Each number is 128 + 24 x the weight over its row's rms, rounded and kept within 0 to 255. Layers, rows and columns count from 0. The size above them is the row's rms in percent of the matrix's.

# layer 7 attention value, 64x64, rms 0.159, rows 0-63, columns 0-63
size [119 110 116  97  90 105 123  97 108 117  98 105 106 110 111  93 109 101 114 101 101 114  84 101 123 113 100 107 125 104 119 102  92  76  85  84 109 133  87  84  88  96 108  98  91  90  98  93  89  94  92  80  80  97  83  95  93  88  97  89  87  83  95  72]
[[ 86 148 125 114  85 151 143 139 119 129 110 153 141 172 136 129 184 140 149 183 162 122 119 122 124 139 107 139 105  99 139  74 129 119 112 125 182 116 121 162 170 156 158 135 112 160 143 117 121 100 137 136 127 132 186 110 133 127 111 122 123 106 145 127]
 [138 118 123 107 152 141 131 128 147 159 119 157 114  91  92 136 134 120 129 137 132 156 116 153 153 152 136 148 166 100 191 133 145 154 125 101 112 126 156 135 117 108 111 107 113  80 123 140 117 137 188 169 109 107 134 107 177 123 131 101  91 164 168 130]
 [133 136 145 148 125 121 111 139 122 138 137 137 165 144 171 125 108 125 191 125 107 135  80 104 126 122 128 120 132 141 124 125  94 174 142 137 110 156 129 121  76 108 140 131 174 159  68  98  65 101 163 134 101 113 136 119 127 124 157 139 140 125 140 126]
 [162 146 113 100 124 152 169 145 146 144 162 111 147 167 147 143 132 134 130 148 119  94 121 147 138 153 146 135 121 125  95 118  70 134 147 125 153 182  82 164 116 106 130 105  85  70 104 131 118 126 157 150 138 125 135 106 136 124  94 153 128 159 141 119]
 [119  85 123  99 134 145 142 120 166 130 172  85  94 146 151 135 137 125 116 131 138  76 114 123  95 114 153 151 157 122 134 112 127  62 147 117 105 135 129 134 101 166  98 102 134 113 117 116 142 103 138 143  95 120 180 113 127  97 105  99 133 119 159 159]
 [172  91 107 101 153 117 135 115 152 150 149 114 110 106 142 140 131 127 161 124 110 104 149 116  80 120 102 156 114 106 111 166 144 136 162 129 107 120 117 167 119 100 134 140 125 150 103 174  98 144 177 160 129 120 156 135 127 123 157 122  93 165  76 136]
 [145 116 148 144  99 114  93 141 121 123 136 130  92 146  86  74 119 121  88 126 167  77 124 140 163  88 140  97 150 137 106 145 102 128 149 116 154 136 119 107 125 145 110 136  85 145 127 121 144 137  68 140 112 111 115 165 135 156 167 106 148 132  99 122]
 [155 144 146 113  88 155 111 165 148 136 134 142 138 109 118 212 177 128 141  84 124 116 157 104 110 152 128 126 116 121 141  99  96 106 118 123 163 113 138 148 102 118 134  95 115 119 112 105 150 133 126 152  98 116 155 117 135 114 110 150 154  84  91 147]
 [121 171  82 107 141 110 152 138 146  77 115 117 152 139 140 101 121 149 123 150 131 118 113 139 136 133 135 120 141 120 111 147 131 118 153 116 156 105 145 123 122 116 125 111 122  61 140 161 174 167  98 137 140  99 126 117 136 142 123  93  93 153 148  52]
 [181 109  90 123 124 150 140 155 145 127 151 110 127 123 113 176 124 141 115 158 114 100 107 112 130 101  78 142 137 176  89 101 107 152 142 126 138 148  89 149 110 105 132  93 123  80  91 151 142 159 156 178 120 135 147 116 110 121 142 123 132 136 114 141]
 [169 107 135 119 140 104 147 142 117  62 134  96 104 148  91 123 155 122  73 124 147  95 128 163 138 123 151 124 140 127 150 154 123 124 132 123 151 131 142 118 156  95  97 142 106 112 131 106 183 155  55 142 137 129 114 130 117 151 142 139 102 114 110 141]
 [145 141 173 153 149  90 140  93 129 121 133 128 131 134 112 103 122  95 115  96 115 135 118 160  93 110 112 150 101 178 121 143 100  80 123 132 108 152 120 111 125 154 121 157 120 154 101 129  91  90 126 103 109 134 108 121 114  89 120 136 114  71 156 175]
 [117 168 156 135 139 113 111  89 151 150 107 129 120 118 171 111 125 115 158  44 138 108  95 175 116 131  95 112 110 130 148 125 110 158 148 116 106 125 170 132 112 109 137 111 133 158 102 117 119 114 157 119 124 149 169 122 156 120 126 107 143  98 154 158]
 [111 117 117 148  86 104 121 144  98 100 141 131 130 148 158 113 157 162 113 186 153 157 118 123 152 141  87  99 147  95 163  71 145 127 109 133 171 123 144 122 168 152 128 149  94 182 146 111 144 133  95 108 116 125 144 137 139 133 118 111 140 111 136 136]
 [137  70 113  87 127 107 173 131 115 138 140  96 104 124 102 153 147 118 137 162 107  89 143 129 127  98 117 150 131 114 103 146 164 127 107 131 136  93 101 139 155 107 118 135 143 125 146 133 177 189 140 133 140 130  97 116 112 108 143 107 102 159  78 109]
 [ 93 168 129 141 100 108 163 128 122 146 149 119 133 146 190  90 123 127 113 129 154 140  97 131 162 147 132 107 135 146 128  71 107 152 135 140  91 160 142 125  95 123 169 114 155  96 145 105 149  87 130 116 168 123  99 150 114 159 116 147 139 103 138 139]
 [125 135 148 108  79  70 139 156 125 125 136  98 129 164 145 106 115 111 170  92 120 121 118 138 126  83 106 151 113 126 114 135 134 101 155 125 129 126 129 124 133 135 175 172 153 174 165 105 109  94 121 134 129 126 106 146 109 117 138  69  84 123 134 124]
 [142  87 106 104 108 108 152 119 120 116 140 139 124 182 146 186 123 109 132 147 116  90 117 110 125 112 155  99  88 168  98 151 136 130  99 118 129 130 119 182 153  97 148 131 134 107 117 126 145 101 119 158 136 151 115 175 109 137 155 119 163 133  85 110]
 [179 103 112 110 154 129 142 158 145 108  95 102  95 104  69 196 131 119 104 107 133  83 135 133 131 129 131 138 130 139 141 164 126  98 113  96 143  99 136 140 164 114  99 141 120 134 146 115 182 137  81 142 131 128 115 102 139 152 134 110 126 127 114 120]
 [176 107 124 105 107 159 122 132 145 132 134 163 145 137 125 147  99 124 137 152 116  76 136 109 159 108 175  98 134 121 117 140 128 159 117 112  91 121  90 130 139 108 126 160 188 110 125  96 128 118 133 157 156 140 103  98 111 180 133 125 120 160  82 127]
 [164 118 128 170 125 135 101 120 146 126 124  85 106 111  99 110 141 130 134 151 129 193 155 138 168 156 151 135 176  92 165  96 112 126 105 131 120 140 140 133 108 134  71 140 122 137  93 131 126 159 132  63 143 134 138 149 141 125 136 157 149 127 134 122]
 [133 128 157 143 124 149 124 124 161 125 141 112 120 124 107  88 140 153  93 100 135 112 126 125 110 137 158 165 157 120 178 142 179  78 141 139 133 138 150  90 111 116 120 123  92 140  77 168 139 161 104  81 113 110 147 113 151 132 114 124  90 104 155 130]
 [109 125 148 150 130 105 106 141 126 151 143  95 147 161 161 137 134 145 159 125 155 157 103 106 170  56  98 102 135 125  95 133 116 129 122 110 132  77 128 188 143 105 153 158 137 107 148  99 119 103 115 131 129 120 127 125 134 126 149 121 156 114  76 106]
 [106 164 162 120  83 175  87 114 146 122  99 148 146 133 127 120 124 154  98 182 139 116 137 158 167 142 142  87 132 120 172 144 134 118 136 113 115 103 163 135 129 155 126 111  99 136 147 123 126  89  87 107 113  80 155 149 143 142  96 135 130 138 139 134]
 [ 97 127 126 166 134 153 100 150 125 163 149 124 123 119 148 128 154 141 175 104 121 158  95  84 105 160  81 136 141 120 138 107 118 198 157 145 118 146 119 133 112 129 173 123 169 138  98 148  93  83 137 136 107 129 125 129 124 126 146 135 137 114 132 167]
 [106 127 106 119 135  96 161 143 129 125 113 116 146 143 155 139 130 135 128 161 126 167 141 139 100 129 196 154 111 130 146 130 125  99 102 133 168 122 114 163 168 150 152 132 117 138 152  82 121  86 108 100 149 134 130 126 124  98 108  69 101  98 171 124]
 [142 104 118 133 155 115 150 111 149 106 155  96 119 128  67  87 114 107 111 142 141 132 188 159 128  91 141 154 119  83 130 177 150 124 127 139 144 112 110  99 114 133 101 147  87 126 124 140 159 168 134  96 156 160 136 145 123 125 126 128 111 111 121 170]
 [159 134 125  96 113  95 115 116 141 148 144 113 132 131 124 134 113 115 160 166 147 107 155 152 154  90 122 150 112 160 113 136  85 110 118 121 122 147 102 139 125  91 167 140 104 112 153 136 128  67 149 151 147 136 138 147 130 126 115  60 108 107 164  80]
 [170 146  84  99 122 162 148 136 154 138 135 129 151 115  97 157 120 158 108 171 113  82 151 151 180  96 172 119 127 125 107 125 153 121 126 120 118 111  87 148 147 129 122 124 133  82 155 113 163 120 129 120 128 131 126 122 127 182 112 116 142 143 152  87]
 [166 126 139 143 180 149  91 126 156 158 130 177 159 148 139 128 101 146 135 147 136 156 161 113 149 114 112 113 129 138 121 147  77 160 115 139 128 115 154 100  87 114  93 142  97 133 120 100 146  96  96 119 134 127 116 120 156 150 152 146 161 180 109 127]
 [109 115  92  84 107 109 123 137  93  71  95 134 141 132 133 135 147 117  82 103 151 150 154 155 108 126 167 118 126 129 109 148 134  82 136 103 133  87 140 139 115 117 118 117 114 119 152 116 181 168 130 134 143 138 125 128 122 141  93 155 110 130  99  70]
 [115 101  99 130 105 145 119 120 120 123 114 170 128 121 169 129 139 161  92 125 146 175 106 123 136 124 133  64 157 157 130 102 167 168 123 119 102 140 141 124 108 101 158 136 124 105 168 111 135 144 138 152  86 120 138 148 113 158 135 107 171 173 153 115]
 [101  36 124 108 127 132 113 102 120 100 156 132 123  95 103 134  52 124 142  98 136 101 108  99 135 117 128 112 130 125 112 156  91 149 180 138 129 159 126 117 134 141  93 108 128 127 120 122 122 150 132 103 144 132  91 130  95 143 142 140 128 131 140 131]
 [ 80 156  86 126 157 143 139  98 114 125 130 146 127  89  95 110  55 131 136  89 152 130 155 140 160 160 144 125 152 133 106 112 124 110 151 123 140 127 161 164 125 160 122 130  85 119 108 157 123 107 148  98 176 136 114  95  98 120 143 140 126 131 118 122]
 [150 138 172 116 104 184 111 128 134  86 135 100 124 149 165 110 174 121 134  87 127 129 118 137 149 159 108 146 150 107  99 150 130 118 137 112 160 114 116 137 160 112 116 120  89 144  99 155 149 166  73 133 131 121 137 127 153  98 116 135 117 169 165 132]
 [167 169 126 124 100 118  81 159 123 154 127 146 117 123 143 142 125 131 133 160  86 144 124 151 143 145 168 125 136 123 142 153 106  81  97 131 151 105 113 141  93 158 158 108  90 119 123 130 134 135 116 192 118 112 121 181  95 109 135 123 130 119 110  86]
 [138 115 108 131 124 150 142 147 125 145 122 122 115 143  90  99 178 130 126 113 123  92 178 100 127 145 124 101 122 102 132 104 172 141 151 104 126 134 123 124  90 160 181 122 126 116  94 181 168 163 133 111 104 112 134 111 152 120 135 145 141 106  85 173]
 [151 144 143 145 110  73 119 126 135 133  79 146 109 132  91 132 118 117 105 106 137 100 171 115  93 157 133 136 132 129 128 154 126 103 119  99  97 133 147 134 118 115 140 116 102 148 180  97  80 125 134 147 126  68 123  95 146 127 111 181 135 149 101 148]
 [ 71 147 121 133 147 142 154 110  75 131 141 148 135 150 113 121 145 118 153 113 144 140  84 133 126 108 136 117 148 117 103 157 132 135 129 123 136 108 176  97 123 117 146 105 125 187 154  98  79 131 131 136 169 117  91 174 122 156 120  87 117 150 147 128]
 [178 117 141 162 121 126 131 156 105 125 137 121 113 118 126  76 142 122 137 115 162 108 154 142 106 101 129 123  82 119 111 132 142 142 185 115 175 124 132 139 111 143 146 159 131 165  90 144 132 139  79 103 156 159 115 154 121 103 102  89 118 114 133  88]
 [135  98 122 139 117 120 128  97  94 131 102 151 135 143  52 118  56 107 115  90 106 121 137 123 154 125 132 127 164 106 109 140  98 147 157 121 119 132 108 121 132 128 166 124 115 159 161  72  93 107 138  99 151 119 117 121 118 119 111 142  90 121 123 144]
 [164 164 111  99 106 170 130 106 126 125 107 129 159 138 134 137 137 135  76 109 124 129 165 159 147 113 108 148 138 141 177 148 106 117 135 135 157 118 138 135 154  92  97 126 135 134 167 132 121 135 201 111 148 141 150  79 167 127 123 126 106 119 141 162]
 [102 134 123  84 131  99 131 102 138 106 143 165 159 125 134 175 141 130 154  69 140 139 159 106  81 132 107 128 128 189 114 151 139 103 109 134 112 124 150 104 133 118 140 136 170 125 127 181 106 139 140 123 145 135  96 116 107 136 148 120  69 123 126 128]
 [181 190 149 129 104 159  73 122 156 128 110 129 109 153 128 172 131 144 122  78 138 119 162 118 137 159 126 109 117 110 170 136 119 146 139 120 114 143 156 126 126 126 132 123  95 112  89 165 140 130 129 134 127  97 159 138 146  99 133 141 187 125 115 136]
 [ 93 100 150 120 119 106 110 155 121 123 120 154  86 174  93 168 136 115 122 132 102 127 125  98 123  99 124 121 163 141 185 163 109 115 100 124 150 113 156 120 117 110 120  98 125  93 129 148 151 138 123 158 124 128 134 134  92 123 159 150 165 116  60 130]
 [155  96 121 137 182 158 165 150 137 104 146 100 121 159 183 111 130 138 124 178 170 161 108 175 102 134 134 130  92 108 120 142 118 114  95 140 131 137 109 143 110 138 103 113 117 139 119  87 141 142  92 180 115 130 124 127 145 135  98 143 113 141 143 108]
 [ 89 110 139 175  96 134 148 168 106 138 141 149 163 165 197  70 150 124 148 139 116 112 118 139 146 131 158 123 117 132  75 103 137 118 175 130 135 108 109 133 144 159 144 132 147  94 109 129 159 146 116 110 113 134 118 150 114 136 132 116 160 113 143 120]
 [157 143  98 132 183 102 146 141 148 110 160 114 136  96 117 157 142 134 140 176 136 112 137 123 113 111 111 148  73 169  69 137 108 116 119 143 141 141 110 136 164 150 124 177 111 156 128 118 111 109 112 132 121 160 183 118 130 115 107 108 119 150 110 112]
 [121  81 134  91 101 109 126 121 136 122 130 145 137 143  99 137 157 103 130 144  98 107 144 116  95  98 146 145 102 144 118 166 117 115 158 126 111 107 128 133 164 129  88 136  72 147 162 126 114  73 117 166 146 141 120 155 145 140 130 120 112 187 138  86]
 [ 95 123 141 116 149 154 115 115 123 124 165 134 153 223 102 115 164 128 101 118 125 157 139 138 134  86 133 115 118 104  93 137 145 146 125 125 123 123 130 127 124 119 142 124 103 180 101 119 110 117 122 141 123  81 151  79 163 123 112 144 149 111 106  95]
 [127 145 123 145 129 162  92 112  82 112 124 136 137  70  92 123 101 139 137 104 123 199 128 133 110  92 141 129 136 158 140 151 139  95 133 114 150 136 177 138 131 128  96 145 129 128 132 106  88 152 112 129 137 117  74 143  92 122 130 119  84 102 115 124]
 [137 209 136 182 106 160 125 162 138 137 123 106 107 136  81 117 132 128 152 143 101 139 130 145 135 117 115 141 150 146 138 140  94 111 141 117 158 126 114 152 155 123 119 129  78 128 134 143 117 154 173 123 128 145 127 109 122  97 118  85 103  92  97 164]
 [106 126  99 167 114 114 115 118 136 141 142 112 164 161 102 130 104 120 165 120 139 159 118 165 135 130 138 136 133  82 146 173 122 131 113 147  74 139 118 139 133 124 140 160 128 113 169 147 136  69 113 144 137 137 189 173 145 130 123 150 163 108 111 114]
 [165 155 126 110  99 144 101 159  97  98 157 117 135  69 154 155 136 126  92 108 130 136  65 119 143 119 177 128 141 149 163 154 113 143 117 124 138 143 103 152 145 147 121  76 125  94 159 119 146 164 111 154 122 117 121 122 123 141 129 120 129 106 148  95]
 [140 129 126  83 143 143 120 114 134 109 151 127  99 104 140 173 136 125 108 139 133 122  76 157 168 143 130 116 135  66 123 162  99 158 126 141 143 152 126 133 107 169 145  81 126 159 101  88  88 118 121 162 158 109 123 131 124 119  93 134 142 121 162 103]
 [128 107  87 148 136 104 168 137 125 140 160 114 121 145 116 147 149 134 131 172 165 108 113 158 114  80  92 145 123 124 106 126  81 130 147 138  91 150  96 131 142 129  94 148 117 163 159 107 105 156 123 104 147 138 152 122 146 170 108  97  91 132 152  88]
 [143 147  82 153 145 125 186 146 140 127 116 147 121 193 124 121 160 119 133 174 122 118 157 117 159 121  76 131 122 116 102 143 137 131 114 115 131  94 139 132 141 113 154 136 129 163 164 109 115  74 147 149 143 136 143 159 139 153 108 159 107 169 137 135]
 [162 111 103 174 150 128 109  93 150 137 115 128 110 156 129 105 114 134 153 135 147 152 190 153  81 116 132 127  82 135  89 151 141 145 126 128 129 137 127 126 115 128 149 173 101 156  88 129 103 130 138 140 129 154 125 145 179  82 112 128 112 165 136 105]
 [ 94 172 111 106 125 151 147 153 160 144 154 126 112 129  97 125  86 143 145 114 114 159 156 110 186 182  91 131 162 133  95 138 142  86 112 121 166 124 108 128 111 111 141 134 107 127 155 122 105 152 152 138 104 120 102 122  96 148 161 156  98 130 131 116]
 [112  92 102 129 146 103 162 126 160 109 115 120 156 180  87 166 154 146  84 117 117 154 166 145 120 103  69 139 127 161 105 122 102 118 121 147 116 167 146 141 160 122 107 113 118 136 119 131 111 109 107 147 139 107 145  96 132 150 104 159 132 159  93 120]
 [ 59 127 116 141 152 161 119  95  98 129 160 122 113 138 143 140 159 124 152 124 149 161  93 151 123  93 116 126 121 132  91 163 106  84 115 108 156 125 161 140 128 121 111 121 106 146  81 113  68 103 108 145 157 118 107 118 112 110 107  95 125 141 136 118]
 [142 112  85  45 133 140  97  99  96 111 127 119 136 101 122 129  91 110 138 138 104 143 133 117 152 114 192 142 127 142 114 130 128  96 123 125  99 122 140 110 121 119 111 140 164 164 147 121 116 150  99  73 154 101  97 131 124 139 144 107 106 102 147 122]
 [126 130 113 126 128 105 123 124 150 122  95  94 140 145 146 154  73 132 145 105 110 110 107 122 127 174 114 140 147 109 127 152  98 118 123 128 141 122 119 120 157 107  98 112  65 132 182 104 144  95 147 171 124 125 171 129 155 122 122 113 143 183 171 149]
 [112 127 123 114 136 186 121 101 155 102 148 100 123 118 126 113  71 110 140 155 102 175 135 129 132 149 110 143 132 153 142 118 114 102 116 115 161 143 142 123 157  63  79 121 120 108 133 128 133 117 144 137 158 153 104 125 155 119 128 111  88 186 141 110]]